Weights of a small transformer language model.
Size: 14 layers, width 224, 4 heads of 64 (1 for keys and values), MLP 896 tanh GELU, vocabulary 2048, 8.78M parameters.
Each number is 128 + 24 x the weight over its row's rms, rounded and kept within 0 to 255. Layers, rows and columns count from 0. Numbers have three digits each. The size before them is the row's rms in percent of the matrix's.

# layer 9 MLP down (transposed), 896x224, rms 0.183, rows 272-477, columns 96-127
110:161114120123111069122110121147128113147150114115109141107062083134124112104102119138112125103148
093:123135128100147119094151131111139152097157119110088118180129102192131120126142133149112131120152
113:097116147095123147112099108109127123155149151129176116108124058197162102107142083121098175156107
089:157109152137107116132108119118100124100102186123124110164120108060108110087113098123173120097104
102:133138117123160139115132106114122120173118098195123105166131127149133129121133149164082107155097
103:136091145133103095122113139147099102102130116150123055120124118145148137108116141111123094139094
091:092120100110108152117102136113175126161110140132155142134124120152174142121161109126115132117179
102:096123118108128127115152137119138173146172139076123095150133134069116153111146118102176130174101
101:129105115109151105122148144129135087175142138163147149187143126179107092147142114090142130152151
090:149105122097138116137082167130114122148137118133179120161078123151118094074159115113127138157082
094:127151105132121166129137117114112068188105165113101160152162142118143093127123108099139133161134
090:117161126113160166104130079127146152128129133122097079133129131082101126133138100121135137164121
102:102097112110133143128104112130120173167116155143159095141163079169108128134112057133090152112123
092:130129137129140136147094160122116149151136144137158124165146096156126091131137151121112126137128
086:149138120139109109139156133151102153141140138153103111122197180085148132138147131086120133112110
095:115146160108140145134079148091101124125155113114107176140123132148149085091150114106135077115126
093:091109144132119130135135129122205145114094098108091122136142120133148152111148043089078112153108
102:154136119148122166123161143158117099144129135137129099137165135119104168117080101162138165101114
108:139099112136118158173110152162110162133121103109111145191137174092167199107104116110180084109144
104:108115129163203098125119110108170099116109112170122120145149143152128132112120137142123115143113
096:142143148143109102092130132105124119117141163147166160189170146147166172121136112161135081132121
089:126106120120113144118139153103116125133114100136115106114114134132092160109154087109113084135146
095:166128114153101101127125104125090109167102121157134144088124172146121115123125081151139121090177
105:100152117143149161109114106146136146108090137131151144166172094120101076124117155162131150113117
108:163146145116105145104102115130120119094053122120165145138102124133120120118115079129165050110089
111:118129158145144110170139136120117147112135146131108131099136064120115071137123120152143123111150
079:109158162092154117126067130169134165083119125113159102146124110082113132160117126101124126137108
104:128098127134134131125121092110125056145142132104117120128117119121127109145143124130162151174116
094:143128198154122120122163112099158112132096122094148169169126151143119132160147144115153135153136
092:159136136147168079090157132113099113144128159076145101098129133148162138145116133146170139108110
103:117116062145125098115136089147072122091126077110125094138151119134130128117114117163085103165113
102:137137158148115145111095145089121137112136140172095119136150132155138095134087080125114105117131
098:098104121122148162147151128148147083156129119107183100099132131142120148119155143092128134121136
107:133114138112143123137120135105131158151146124131160133126138111130123175106122111125128141070122
118:174127103127072084085130139141089157141131129154120132159176176145096105111149148115102155089126
099:083100130123097146141113101133129103155123136101153177102129118096115160131099167161128075086092
097:177114163121127136129157141117119125104139144151113172134072138127176158161118143124120112121149
098:145132153101074156092085115149108167151116131152112103156216114078136085131111163112088194124101
093:135122123141143108136117103170174143121086140101112098132170145133100101153129112128139140181099
109:119108118133130093142120157134115105137120118120208075113078108174131122122131123126095134133142
099:096150108162105119133120134148109134143075121154142152109083116148165079149145110108133115150146
110:080146088138132172119105128120099098169160109120138115153163114134158116183149152111169159149119
108:129104172136148128139143146166129149113107115121108107182141153115098119132139129121103134105116
099:154113083111165123144134093137119127137123118158121136152112164113136061135152161134085148109135
105:108137120130108131121130107145173135119116155118105120113117122088134122075171110134141132172138
111:121102100111137123111134077115174114124116121194105136084173134119104138116158116186126145111089
098:152115118107166093180154105113136142130106132065090096117123127137157138119177161117130127137091
092:137113115101111122102108127135138120152117173146128164202164115058078121117140133162152115084118
100:116112082146133142148144144123112118128123126127137154144181117143120116143137128118073101138136
089:142145144108126148146157140130109160111110116104166127102126120166174093087162095165149135127128
086:127150100126141169124138126121136100124122122160121119135211124139150123118093153131116116072143
109:143135137141180121113101122139165144169123124121097124124117145175142151097123103133130150111134
094:113129139138143156143153172187124073105084082141150140116099122106124081138103101132146140109081
101:136105132166121106097143134106136147115121127121100140122141141147097126127138121135175133114126
107:154115112107141119133165104112124144130102114116132134136117193212127101121105140164161120099093
096:126108135167092138101114104159166132127141098100117088114165121158132153142170131113163114100101
086:139144115097154135174072123126112092099173135139140120117062150135146105177181118115150135147104
098:129123111134142118092134148132099116129134118129128135092142090078149075130126162158116133074146
096:173175104131137125120152118099104089135132175183112135137157141107130160151141132135143064120164
090:155113118152107144107106164150154129135122141144125108116101121123129160121146046100165190137090
104:121146102100129147119126119130099148126125099111123131106101132108143140123095154093093143097084
100:101107118128139120114160130147117098109132143117116087150106110121081045098100082113197119180144
085:113125113158138101101116128128112126140127118143153120127124147101158147133132096107122155120104
098:143141129158176171154120114175128154145111108119107071115146110098168155134115145110105095120125
098:099163097134102107089171103149110161134136135148148110159166136108126130127121148117087094145110
090:135109111132098133154131132108123094126084131115138112108083117131108134157140131141130124097110
102:127124159130144133104133151141122107147164100146155149112124120123113156127104129089101106147085
095:139144145126127116121119154129163073127106098156145116113128152144138113112147108153138131093117
090:118130117132147129154177147089110139158129113156125163100129135130082100141141087104122113107130
105:137137092117096158135148165160123138151141164128168095154163128124136145093084127146097137167174
107:139170161131084144160132167138141125144117111142088092154069148151114171093116107115103150093113
104:131127144085135092100157098129101125159101131089119164152103146160158186106189125155138113090113
087:096150104162124134131126120151151124119101124126176148110138134175161124138133132135104140097157
105:070101142113130101116137126155116119134135140152141151105144137117117106106063129121138111151116
102:110139097137153102132137118163157118144130141149100105101138139108111132108109113164194132118149
096:141104102131105139118075133142167131133123133138116090089150146133105105109139085122094135144139
106:113113122166139157158140154109151143144110119138146132146114120128145098106124149115136111149090
092:070119142171156121129084124145128127165116134150148163067137143138150135095092115126099137135126
095:126114108116121116131129149128114140116135131139128048161135127128109145140133127139136129146113
107:129129124168117110132132131150121090103109127131141149134152092101112119185138158150150141160112
092:106135122089121110135115159154163125092111136121130139129152139142130126130154150141119098132151
105:096109125104139108135146117116156113137129137115131138133141097110134133152120150171185139118107
094:162147082127109091105152102181155176127066121091133147149101141125115139148135105129100159170112
103:135160158134149182128159124121112150132179083123147118157117138155146141089129102103141140139152
097:144148157164139131139122144094124141144109153147144105094094108108164104113122162136126094193114
094:095128127117167166126146150103096146139155115135133144140118118141152079155129162160134117119130
103:145136151101088142129135140111142149128156113152107152150099148159138125147168142094108113163134
100:096164126110108119100147116153126156138155121140128173141115117075125121117149154147141141135114
101:120143165130133149156133177144128150125115149099149093088143125112074138131080124150131118156141
109:085130110137122088081131083100115127146137119151092118116118123105122159094130125138122183116094
092:107130170149084113127142138122121141142133088153157153130126133088147128130115110141134116119134
106:171102154173118120166130123116171111109131116141140120129067116181172128115124096097132133129110
099:105178129132145111135177123185132121094104152102152118093143108120153157159160125117130114146097
096:139151129111067138145134150113135149141108138111148129135169122129108154134121098120168151121126
099:126106088128153151155135095118085155144119113151132099154128165140100125153152120147137104104129
100:153110145094100132076134118082115115143194120131167132138138127112096112129096146112118107180116
112:149116154126100150130167122151098117137104143130115102122084129101139120113141147146149140090066
099:113110132167090091121125157152139095112097157147126114183142082161126118118095125127137091084089
104:121149174106162136158145104111099121146082157209108145137096178144178131100145096135122114124159
100:127090098147111144147144140132124087148134115068123158119095121129100125145171123109099091134120
099:090102116156135149169139099128167132115091108048151135143103094139106141110107129135105130094120
095:140121139155135141138142119101161149113122146138137118097107100158125138163171131126117111150093
101:106159177161103155130145179156124166120110111117125118113145148083150124106155135110106121128107
099:140164138149122098102143110175142108040140137084111096130148152162124089106118122151103139130148
093:144128125162124118130141141117159170100135097147153136132085172179105078133140145113140125085087
110:080114131125105092198132145120136094135156133156130128125117123151131077121095152136109134104146
106:147115149106131107082134143105103127150125134145115116088156092056102097120151155087097097159136
094:124118135117179125129150116092126123152100121122097102122094119164116079121153108103116131116149
102:106158152134131106148133139127128161115139111172133166113148119101127115130127167133099087113091
109:082120111143149107130186139153131132108133120137178152156167093138081072134135137149099138129164
094:118119109141127106123111123140112112102143105139147119051112166153193115154148088104138163133101
097:157106130125129130152112146114102092128127145108117134138109156100090112114124109207102138099108
096:091168128097104122079085150112168085142118177134127152119142126125106124137146103153095140153172
097:093180130139154130115175131138072109152117123145117168146083113129168120142174119099132098115140
100:105116115151099126132113144132156052127140167099124127158129116131128158134118144131092169139134
109:130129141175126070183142142108117165159107088124155115126126148112152112097162139105076135128117
091:152136146125142138141129126139117154120116105116125129145156159043100163121158108122107145129079
101:157152129146093153164096131151116134141132086146127122128121086155134145152124133145175114118104
101:132118044152092164109094114122137124120126148125129116156099140208119103125121160156133161130125
097:110094140165154120135135147129119139097147128149145174125101131137151146120184107147115144096127
103:079128130141176161116108147144107123166133125135115154133147146081135126113127132120135178115151
090:136133159127133142135125160112127129115140139104143126067104133136154118189114140140163114125166
096:117086094137145149151135124144158104086181124130086180081130134108188131118154134110075128119179
095:131087132110098133102144146127140135115122129119159131123130080083094149134116156146137082107081
113:106126112124164137147104141164160124132152126145124115116132140163143108119155127173160109128099
091:095084136150110108156167147126117059160148102143132169117138114126106149105146155122147096115127
107:116117152135120154172108135144156121107154134110116129102159145101122126118130131120114109116144
090:114135191137136114115141124114115124128104165126146155103134158089149159184143156143156112171057
109:109136160106119107104145147085128130129113128114142151100152162095147155116122127122146096126129
095:104112097112150178111169129105142130115140193143147099105139090131098114118108138113110108116115
105:109154137131162084115118134171104156160145084118115137095130109115132141100142128128086165126115
105:140142140115153115121131127141131148100085132148069116122124142133089117138139110149138122137107
120:170104137130085166122108166118123168173157149144125133119087107148123086161157125101080150110108
095:116143119105115157136111159120141127111159091098128156153147118095126154152149166139087160121125
106:094121089149118150125149135123141145154132144109087163134149154113111113147144100090154123102108
098:170138137142100104114162139132122158117144100080144096088151142147182095103129109149107107153104
101:130101135157119130149126149139141094134130058137115099097108138158135122128129109101145112111125
099:087139154118128054128116151064158113101159103153111142141127117142134150112132127077156120098127
112:107147113088154145140105106132086147154136115132102132087151154153115138143155134127139126109143
100:101112126111126113162081117111145162103132156123128120129167173115085091127118088119079162165108
098:141128106112139199090081143135152187105095097150135132164130102166140146144137138103120112120155
103:149117123113138186180128118119125136143120119115129150130172105151118103157141133117087105134119
102:131118100122084094118123074144139140114161118119146136109141169162118140143133212133099159109157
100:109183120154132125161105125120111175124125094134162103136102111155127145140183096119112094143169
098:139120116087120086150129122113125094141156131134169129142116132154142116173153119123150108117167
104:112099121122130117153057111145130126136123134167107162124129122158168097159076111125075129074115
092:142116135100164135122141102159126139109109127130075147165122151097177128092122118115147115125113
100:104090131134165070131093140139125141120137148124163110127060115105117066144116127129132150081126
105:196100145131155145161068085149122082125110113161145090152120124128111121132112127104151126149112
097:145158122115112058139140154114136106108128103127112124115187128135139120154140113112133157138135
106:169105144158126134120157151131092149176149127119135132084093132138115110157111103100099146156143
114:146126133118071146086074168142126128094085145109111191119153129099142135162120124154129107098128
102:113123069118134153154128095125125105127112138138126169186123106149106137171187133164134144158077
101:084140137164137092136116155107120147141134123147152100137159165141166139105090113158125145175106
106:150139144140133131117126130167162101140118143140116135142146086200107110115126145138210159115135
101:106152146124163112144152132131099133116126127132090103091116091142155079099158160054141147093137
101:123138119154101132114110179141110130110132104133077132124119094162147089161105140107154147150165
097:137124150182091134154118165143125115132167150142106092134143079127123106115142144144179120137107
105:130149151183142141124093154137131139123108155098119145111159127115126177159152075112144131123129
096:130118117170101103110061120124161136100112124153114126149150133173101134132123121119137123147113
102:129131145168081144127152071131161116139147125098142127152160169144147090139156122156098118127108
098:122126107121135105106125096118120138134168146118036151101152138174115102161149137145124147103118
105:103148122127113167129154117143079074115125123105147145127187140087147065140125125147148124132145
102:122175101156132146133108143146140156142144115165113103133122140127103116132151116082109138155155
097:120106123167145097142156157124115086112131151117150143115142111157091113141147154138167128111147
076:126113128077150128148137071140097126122136149141161151100122128089124123094121155152071159115116
112:148128151135140117157104136197127114123126130147115135178097066154154143116132082121135150103140
091:128133126142087129096151131199143124140143150110147135114158159132132082103086152087137131131119
097:146126163102138144153119149113082154104119118096166146121133118095136150117106104179129135160145
099:086108114131131151100123170130115128193131145098138119107094149108125166152110155090151153169143
098:113123122115123097123155110158139117149159135116158116139163137066086122136177126185124113142087
097:116155104121106098128168133105125133120085137125128100087132087110087167179141172156147119125175
106:116126118142149118116095145123155161120110122138147098096143122147116121105095125099131145144115
089:116126103145132103071138136158106105104119098104161161112107136136141119116132100154166119113121
104:117101173108117081112165117113146118128125120088107129116133122129137133094128131102114151119137
109:136115148085131100106125136108106191127131112131126154157125116143178112148132124139134146096081
100:146141173102161148137147133100116114147094121151189109131100164150106106142121099137127124158127
114:144131162125141146134176143127098138126139184100135133136081101153153099148107133139106108101132
091:125146087078125142140136116154117102151132113095135125166121123076137156129088094147157111151113
101:098137131137092095131163104102133107153163122147153125129119154154144061129134111150123135174115
095:109126090131140118119145065156158159095133159107139149112123129136123107108157114111137141069140
093:156097126125127124163133127070144111100134105136123108148120100080137138123102149119095091096088
105:090100108137132169139158173133102170142140110131154123128120122196106087118144116142153163118115
106:142125112172137179110103119126088143156169151163115118096182073072112128067128110141127141139162
094:088101125134134126120117142119113149145124107131163092115167117107145109119162184137131124152116
092:097135106072103122141138177152104131125150115135119152170109130132165167108117111159153160139143
097:147144114116121116096115129129129115140162144164175112198118147060124140121155134143090119091108
096:130106149154165140075126119116192124145135142142134139146132125132126104139064120099155135110133
111:075130124158111146108133109105119133148132141096130063109110113143146207100157095136130162154085
118:118130098154116103131107073127143091144101081134103124153109138156144170138105144131046128103146
107:066092128102128126129100147105122149119157142105084142133164122127122102106156183153128094154190
103:105133100078125136102096131169096153093131100156140107127108123093188083107157160119095119147136
103:121115133122146130125088103144152176169132124141126110126148145127087127144095088126109132141138
107:157100153165136075104153114097108148120103142107107130129137147140155107122127113126068141091091
093:102090097113154137116106158147151097144167156080149104097102156119113104155139163166169107135155
105:143123140121139126140114125139140106118085121106107154143141106118111161160105122151123108129120
089:161144112115145135144109135154110143118125135103133111123132137145129150101100111152137122124123
096:150116119121156120165127113136132151114117132100137133125130132098083115144181116098149103134106
096:103115138105133112142131123147098112191113112103165112148134096101075120144113152150103148123154
097:120102099078123109126087108117148162141134129129132125176157144095156143160099115116130203095132
091:128123125144112137124126138125127133118098121122134108150085125115156147139142147142120152121163
109:080124115117122167106148141132162163177080176144132136144077132130145116155091187118147166127126
103:138170140165143161138132139117189119123094115113104108129148162139119101119164121124114133130116
109:139084125145134092113126132162146122138107092150156047113116077146121135142172126116120135133146
107:152146098163130190093117145164142100127115129103117108147094135120143131161135123125132091154108
094:106118124118124090171092185104131122107096144125164085162127108034143147119137156133147106086111
# layer 9 MLP up, 896x224, rms 0.194, rows 273-477, columns 96-127
094:101081154154128107180121119103092098123102063136130151139152129138090142112170124111183140111117
113:122101125116113124109150055082120103177131150140130149088176111140108101125154131110133164136147
101:118104151095164090140156109136153159132118171158110141192103162163108089154135135183118131136147
097:143145136115190125064093124107094142147117133154133131130149156108105124115108171142127168112158
100:150082136139150161155105160142167160154118145133170132109171131155128134140136068120136128153123
092:137133153134131113135153162131119086175154094113171066114140140112169115111087172136115124132145
100:157179148164115118127119129121118099168108132160115150112132124128121105099172104113113125125100
100:092145124147118123137132169165095141172110154122131155145138118139128159052184128102142143122140
094:151106123125105141158112124105073165094144132104123098137150127130108105125126117117129132128162
095:148181121139140132107109112142146126114171118098119160100124121122147118109099130169115111119129
095:099142112142169149144157121157137145160132147124114166127177137133102106131097157102108105127105
100:103140093134114143119124117157151130139103121144140160130134146118095105094142082113080148107155
104:144149122135114134144074119141148147110121123117083136145082108105171177136154127180112155118116
094:133124141067071165109115120106135117094139148076114145097146126143131132152142136121118138129171
092:097172102110108178156150165113134155110129133129119150105130142114129153109149114092117151122107
100:125082093123134097132107162127112141146136104113151157097110170108152112118126158149110118193130
095:105092146125127151135115109131098093111141120119132115139136130133116117108089129156111095131115
098:147128128104150149142122179137125153144165101143119129080120142121161101154141109147111118130125
100:128121106158117176089115155149163119110127103126182104143143081141176135111118129121136133164095
098:090099117120150110138120113132124130126148156151108127142115141132122148153102102108143130111132
095:103144164125127134122133131148110116102155163131146134172139154132181112119152174159118105130099
097:128113100119142180140148152117131094110098137129112112134163107095063120072128115152104139124099
098:129126116116125144133090167138117126168117135131144112082092116134097133113104159184104153148088
102:098156126079091107123117102118120142117118118148131141156145106118148115093156122160120158072137
099:157141131142132120150126158119183121119125100138133160108120120111105131129095184144103125125100
093:095149114140107103170110118118103110104134157111112132124156122111095107089115124145088171140129
111:140125170136126115153125139154118121124123161123151130132135098158132116108130126159136127135165
091:109103111117102103127120097117145110153122175115157095154119147109162109177145142151139140126144
093:150093145107099116146118104112134128112154128124088182102179121151143067153159189173112090101175
097:099117109100143143095119078102105091126125149109136137149113117137118124107142121131096147153138
105:104137108153126138160112104167130138148138129123175112083140110129151116130104127148119134096120
098:110110113097146147103154088125113142147114114131109138141075109089136134141147092119147133149118
106:111130126132126140099141140122095146124128131139189145111131124175143096126130131136105145121184
104:176147137162120133115141143125113137129141125133131106132132132121116120140105140127149126095122
094:098117139169095099146110145180137143096134155131133143116123144136091090097113178127104110147107
097:153133150182163155108138087101117081144121148112100127135142107142122146110097128109130113104110
101:090112159102129158101111097156138170105075089143126165153159142084131126139146095114165089125156
094:112123156122122168121118079119159113156137142117152134156111086135133097097092138124083150071160
100:095122132161105101135105124097119113143132157130132144131141115089144115148141133135165085114135
098:143108139131143131133133082161127179116124106174126141131137126116156116144144142111119126116119
102:154110167148159117112085142124114122128134106122154122164115140124130168150102125149107125154168
097:155143144124153125132084145129144112137124084128135136133116145109089140112107083127137124202157
104:132132137135147141143159105119158093147113093095140110103144110160138136123136088115117085117104
096:115126135149118154141134115107141120113138134134115107157132109124180082159104091112141158113117
107:150141149131135108138136145110130143163134126120140128134116123116123125111113156137138108119136
098:138145069134133137133117133156137115096103121132130154137127154179134087179116132128127096154108
102:139139160108106155150129091103166156114136193146121090153135133120112117158178127126140112152109
087:113106155125157124139124123133146113132112079126146103122132146193121133109167138115127163084142
097:145137134124116145118158148141118111134109138111108082187089106058138167133131130151102161082132
095:122130094121085085147095100075139189137151147135137113115135132073112132117177142126123114115117
107:142117124140142171147156175119137119137146132165159097137138083115137122140144151153151134151093
094:139179073132126145118152137180124133153178092097149096147131115116121134096116123126109137140125
100:130097186100144118176113153157110146152137148071191159133123130132143132137144155127097131163140
108:121114125153143123133153123099140177110116152126093148138149136118113127115109102140144133120138
107:080127145136127160093123140135107124126117139152109158144124129144108165111097128142124171117163
099:124111097120101156080086143097135135158136126129140124116153135075110145125116135089109129154106
100:142139120107123123102095146144111195127143122109132107162117181189153150108061107118111119193100
102:109131104174108134135115100131111154123162137118158092134082129107098153113125146144118153119132
109:147112103133131154113142158169120131125165099157118162132126121094098142117126142126167087153112
094:172135102111140121102117110148139127100143183106139165129103120130117137155134150086118167121072
095:119139127119131143100120101145094130136129130141109159114134108115104156122129116122082157156170
084:144107135113129121163128126131136168149141140117124090119115123127109163121129117153138164113132
090:134131115084103098126141130121149165185128171169115162128154100128128129096099143141146157127085
104:113126139148136137116112129176137126104063121083090117136113128115115162121142151131102131112148
104:139121145137142129085133117123115086140128132137125164115125149118149114139096151157128136136109
094:115087125166151157118110130109104144192113123142106115077111149167123108141160126142098098086133
095:166134123134117098142142111123124150055100119127105113127197083138135124146145081103097102143147
097:156136140147113110125119131184158159129136137191119120096130140137135115126085137138166116077131
107:103132157178152087088120123110148182129144106129102129123122107104114119137129119138128135159110
102:127123132128116133143134125103098122138106131128128094115127081156151135090110118135168164148076
099:104118073147103113124155133143078097145152116177114132184119101140149160067096114159095136111181
096:124153157106141110157103185105142096135136099118119142120105113134129134122099171119121137089101
109:068125128119139129135091122101126114143148107158170111051092115120155114121118140124079130121132
101:127113113115103138137127140137136156139142122175134139143178161148122103116083095135118089131144
098:115124137136115118126159129058125121079139095159134151152114126129105109155122116122091099086097
106:191204124137181104108108117143119106136102111132142041136127148127103133136155064131138156141142
094:138133141144112156137140156126087109096103154153116131099140108089145104100129083149147135155128
095:151160119109081145114157098139148148159123156140080124111087138146145125140140122141092090095082
101:133110114123163138138104111155157161139095140150135117135122098064163125092122097151137111161126
095:134127139131099177131091108103106131121104113109110108127097106098130103106107117136108127138135
104:120097159129146101138113137123071153112160067136121133127102167132115134107129131083105127089134
105:100145128134128143086132113167109131097147121098107121114163105110144136172150112111133103126135
101:103126130128126095130143137096124136106092156141139123124157131152099095143164149130135130128156
094:138150137061155152116128116113128142157120125136121148123149137126114149127094146113104133148164
096:152138157127097110094135108157160147115142074149107106149131123137135110141114123097131137139118
108:163119174106130142126094120108139163128079128145190138120077095114073142122158153115114113124129
095:132092124081120141146142148094153115130139140153105149150131140097169069130130127118116122142083
099:109169109106137147158104145129144160108136136137145118144117142149102139109155177152167115103139
096:112131148129090087154120148113108116118125132128127157103128163142161108161148130152152138092123
098:108087112120160102135134100148152110148137167135136129117128110133116122141125160153138170168166
108:132133116129106078088153109142163109067133137201116142144125166111079120110107123147130161108137
107:121163148148128161119129125144159185149099140122165127175142105099112127098154120109081085108116
100:155125143154159147160136165108159115078148126092120122136160108118156092136101113132125171158093
100:160133119123166132167116125147081105142154099130125107146137149118176129124107135126130129176121
095:116118129156096142159154129133118136107136141104131095114082143120115131120146120079137162093103
105:160163123121108126154116152126109153131118109185136137106097146135159097125155159156183138106085
096:126133139190141152090131104090151142118121123128127141140159131123099115158152136103137115123146
104:113160140095176140107128120122161136116130135105130159169111153134141155134135109132174075160135
090:180155100154120146117201192136136129131173146108112144146087116103141115114059129099139112150193
107:142137165089119104135150104152124160109160141130166116144165136140111138112168132092113080097132
100:111096173095103098146087168089128135097139111109142163129122096109178130094132105148084103102139
100:119124140148127140138124114084101081141070134110153135133142085119128113153103126105180116163103
097:161112153111077137113141104124146105110155065140097114149113125102150110135141100118134159109168
096:151136104100103109112122149112099169141153119090091126127134141158149084101156154099164110171155
102:129107109126126154167079105127142082123101152145173129167106136127136131147135123106122122148109
095:125153111068115103155094155129117115118074152157129111058108138137137100089144139118117132154141
107:147097165148149138125132138128149130078144109131174100139113146137118084103102117143088129109172
100:109132101138158105085128117152127147137112120138141157142127144094170058137130159101127135150156
108:149135162132127136117111107123131107127143143110141167148148072128156115153106149140101128096096
095:117141090157108138182092091149100127167111107093159124175171096137113121076083139146131159143132
103:073130139156155157151129129199136157142155158100143145147122127118139105144140126162091174148152
101:135104094130165179096125124112116102131128136152120086096076151100161173149145125146153121108072
098:125151084124089129093112148096093162132122144157108100108111096153123143095087178134154109145105
105:167138152133139169127138127139095122134085157126175117128167129140140134157130112152095136088102
095:110152090114164129123155096135106140159146115130156144164144143177101144122165102123123103153143
109:107145133157113092083124094132138205088111074130141141128146119106128160120100142152157126151169
106:154105089135100133116128129124070150176147157147129131120116119163107090066123122153135146134117
096:121126158125152135176101141113137160131119109143154115086128118185116144179105119121127117107130
096:128128110140139144122120112105144134093113138132139080123081105095165121124125114137068151132081
098:151109111109098133150157135118145152143121121121122108142128115152119081156118139104133133144115
099:124114155128162187130114093146121136122146158134151123112119126144099134114185139112135137132111
107:105138141146106101159125167129175144127117110141096163138107108108146139101146135142124102152134
103:132146121130115166130148113090149163090142081165134126152134120121086146133131109098107125123100
108:133081105140159130114177130108118115121132107118104136169076131143094138146114137098118121127100
096:126149129131155125097181085139140129064105145099092150164143136155123133145144131149143127110114
096:148128132167164158121147121116113088107119129112189131143146112173121097125113122144114131123113
101:090142131155110145113186099147143136127130127078130110126155205130091119129138139163157111098099
102:140118163114121132115166112113111131082140113094151140091123105103086165117149107116080193137127
097:078117165134111101139115114119096152104128118104174116125105140119121137135113157190063099123130
102:117117117125139076142122121119095138154158110104113135134158121149104095159145157161143136143108
100:140114150106124136145121109144122121127129153168139170169128144128134115130093098128135125111139
110:120104084125139124146137131121146139096118135120159143121089164153116094153173126096140132124149
098:165147127154125151145144152112155106131112144116148146130122151160101096134076131080136113141094
107:127153097139119158118197107153129171093137139100135195174127152095123133133110101120114131109129
100:161100155125149164119124139120117128133135125139084142102091140129112135128089120115144119166120
101:190134133123122176120139135144127172128174098105144054149127088140113134124127120111084104090134
098:150109088122137127096111129090144109094175114173109122141146105139119111123097139154165117154149
099:118161128140125165101114110102084155177149145154129098136112109124178085112138124130100121130090
101:110154145104136149158130138124108071126158132114126092100107144100141136094118147133129129093143
099:150136136105134132176123116144085151161125107121101092142130138149123129101112111114100129112116
103:175159104138159107103119168125094123067155128068100151139077142106080117139136100132142132107150
092:136128163176162089158139129134184109130118118138131166131143084126150086139130117134121127138103
100:072087138122079133134109147084121127142128150135118112117123120110146124152127137108126145171142
102:172147125114098118156115143113150139126158121128172125142105131128146135115136164127113152114112
100:142136125123126094127079136157122172114105170105140121147123151093095096175123105132117160133133
097:107191137165103142116132134154160159105120099154144134149091095112141147131118128105094122092087
107:125113123106132128170094061158122096124162124082125123119105127124120139053139112125118171123113
106:130072077170122136103095140129104154140126126159157105109138097123120113112147122101137101094075
097:139131142116149100120151104108129060127129137120174078128116096124124130122105123129123129129098
101:156147088127076134161127145129104156127174138136097108129118132106127121141126111118168119167132
115:092075140135171137119154094180133120117141151123155114146157088121090150124142127164095138149165
102:093128159176076153135178160103083106133126142123151120122102080115106123131149101165132152144112
097:097109122132171148127124115117121118125122124121122119146131101093142087144129099147113141150132
100:107127154133139121127096118134143131145153114147103115103186119092135126128137152115154104143135
100:105089110155093119089148117094125144120116117147106143166146166094120097120096128146132121148174
093:101087145138209121127147109127097090133119074143157129123104115117103095117126137113109150128113
098:129134142165137122082185089112112167103110111122152125124130186135108109135159127133098076134123
104:110144095133108094138161182127134137111131129129113136164144123159126138116127146070105144093141
099:144137143077138078125163127112109151141118124164138130141142165110153110132140122110134138133110
096:130121117140100144169184136142107146138116093101145165125145139145116118119096076105120124119091
096:123129160110104156084113137130135091122121146138142144125093093088130121095125145109145118138132
096:142109157101124164150108090102107155153103083170120068161135135139155117108112164129125097131109
100:126075114161112104131143152150132136129110112104147116129148192151127099121112173104138125150136
103:142129133111124126140125131111137133129119140124123169135114105115118108129140131136123159134158
099:131134117083094162111110090070116102154118135115159089112132120109100154148144098122112182185153
101:093097174174138132133163137182151132171095123150087080116117164110121120092087105087125135129145
104:118118111148132127126110143099127117097147135092104179145136162112141124199127139147096117154132
095:160165137129147129121175136160143151127152147143127111110110147142151154112110173108116107121122
098:125102108145156126148150108152120123169100116084122145151147113094121132086157126107106116154130
105:107099135132104168118131120122143119097129121133119114127160121181139153112082119141138130083105
104:142095130103167118104143103132110148128160180135124145149149134112139126104143159103103159133134
095:121120132156106107131172129106104109125091122136145099109139134161131116139137131157160120104123
094:097151160181117107080184144124154167131102129106120108154132121140088129146142126147133162131158
100:122077146141154120141135118080177125136171116136112116136114108107130146126104126145137173141126
099:109110094139111130186128109098124105136176116114143126102100140111124158117122157139142165142126
093:087136141190150108143128116165148114133109116116127130138119127158094131136163136109114111129126
097:144133129112165091107149129116160111149134151075171122127122139122151135110133192113111145159137
106:136152149106109151082141170115118100169129138108118103118191117108100151121148130157135124148139
098:171128153114159076118142138148127127117132135106103172119159143124117104152096112147106158146135
092:165135132090149120092159124132109129109137130096101122124119103138078129128136096152132133141109
102:106131157115132117135132170129129150146135144158106130074132161124115125100116174100111089098151
105:114150126132141119121158136121104131141100158125122099132142125173114130093137155114139101147115
100:080107126121111090110142122127099164134145075133154110139131098164100109120148133096095133146112
110:147144140119139111129132105101123151069121162102139170143165144119122147116101207112106133128155
103:143070114102133126148118132139139114147131166114101161190139162127130142115150114170099141129146
097:122138129107145095108129159177139130110140122102116145117140151121097090092095153134164160145188
095:186065136115100097129164122144115132078136109128124159110118113113110073093106155158107143116131
100:127145115115149142069098098142195151146155118153123104148135124140129175124150120133147140120129
128:123133055135139143095124089119150110114140134145129159167128140156177161155109138102073141116180
094:114146165132170130081148138096155096108155118163125137147096128113119144110130138147121154141092
100:123110112140140119130119129133138099133093109172144131128101123143149142137150152132126149138105
104:146128127122123149106151105141152125115094104100123133160128147153132120152132122140112125095145
098:118086127121121165101154178132147117167155130126122135115134126148131111137129107121155085106167
094:122163171122132160111131163138174138118156114141100172142150098098146137123120171104103104103131
106:123131121128118158112148178103132079125130138170137106113145139153119111138136115146156132098104
093:093156124148111144141128167112115100109121130132149074120147143153125118129161142141116170088119
101:120139122122102080162129134150146098123143128118112170106172120100135137135112161152157116114137
100:121132109116108179171172144138154109057120135147148112130110147147131149166120091144122103086143
098:121136101105153125071107125100118141138086126119158107130132104133163147119106137173120213106118
098:148133135135114152128120105121168139157155088137107141089127119164124136175106110137120121137154
104:136167131164161139131090092126114160111145099138100131129135149126133115140182105120142159129102
105:121176100093156137129133108116124117102094114204097136085139163121135113179112089119184153152164
106:124118065129144107172072143121107127133127123141161096124147183070093130134122136112103168120146
097:132117085100123117154126129103081116188125142131100103166140132155053129134128145125104156126095
102:160129148148097137123154143111132142119160134130110155164139115120099147146126114098114170144163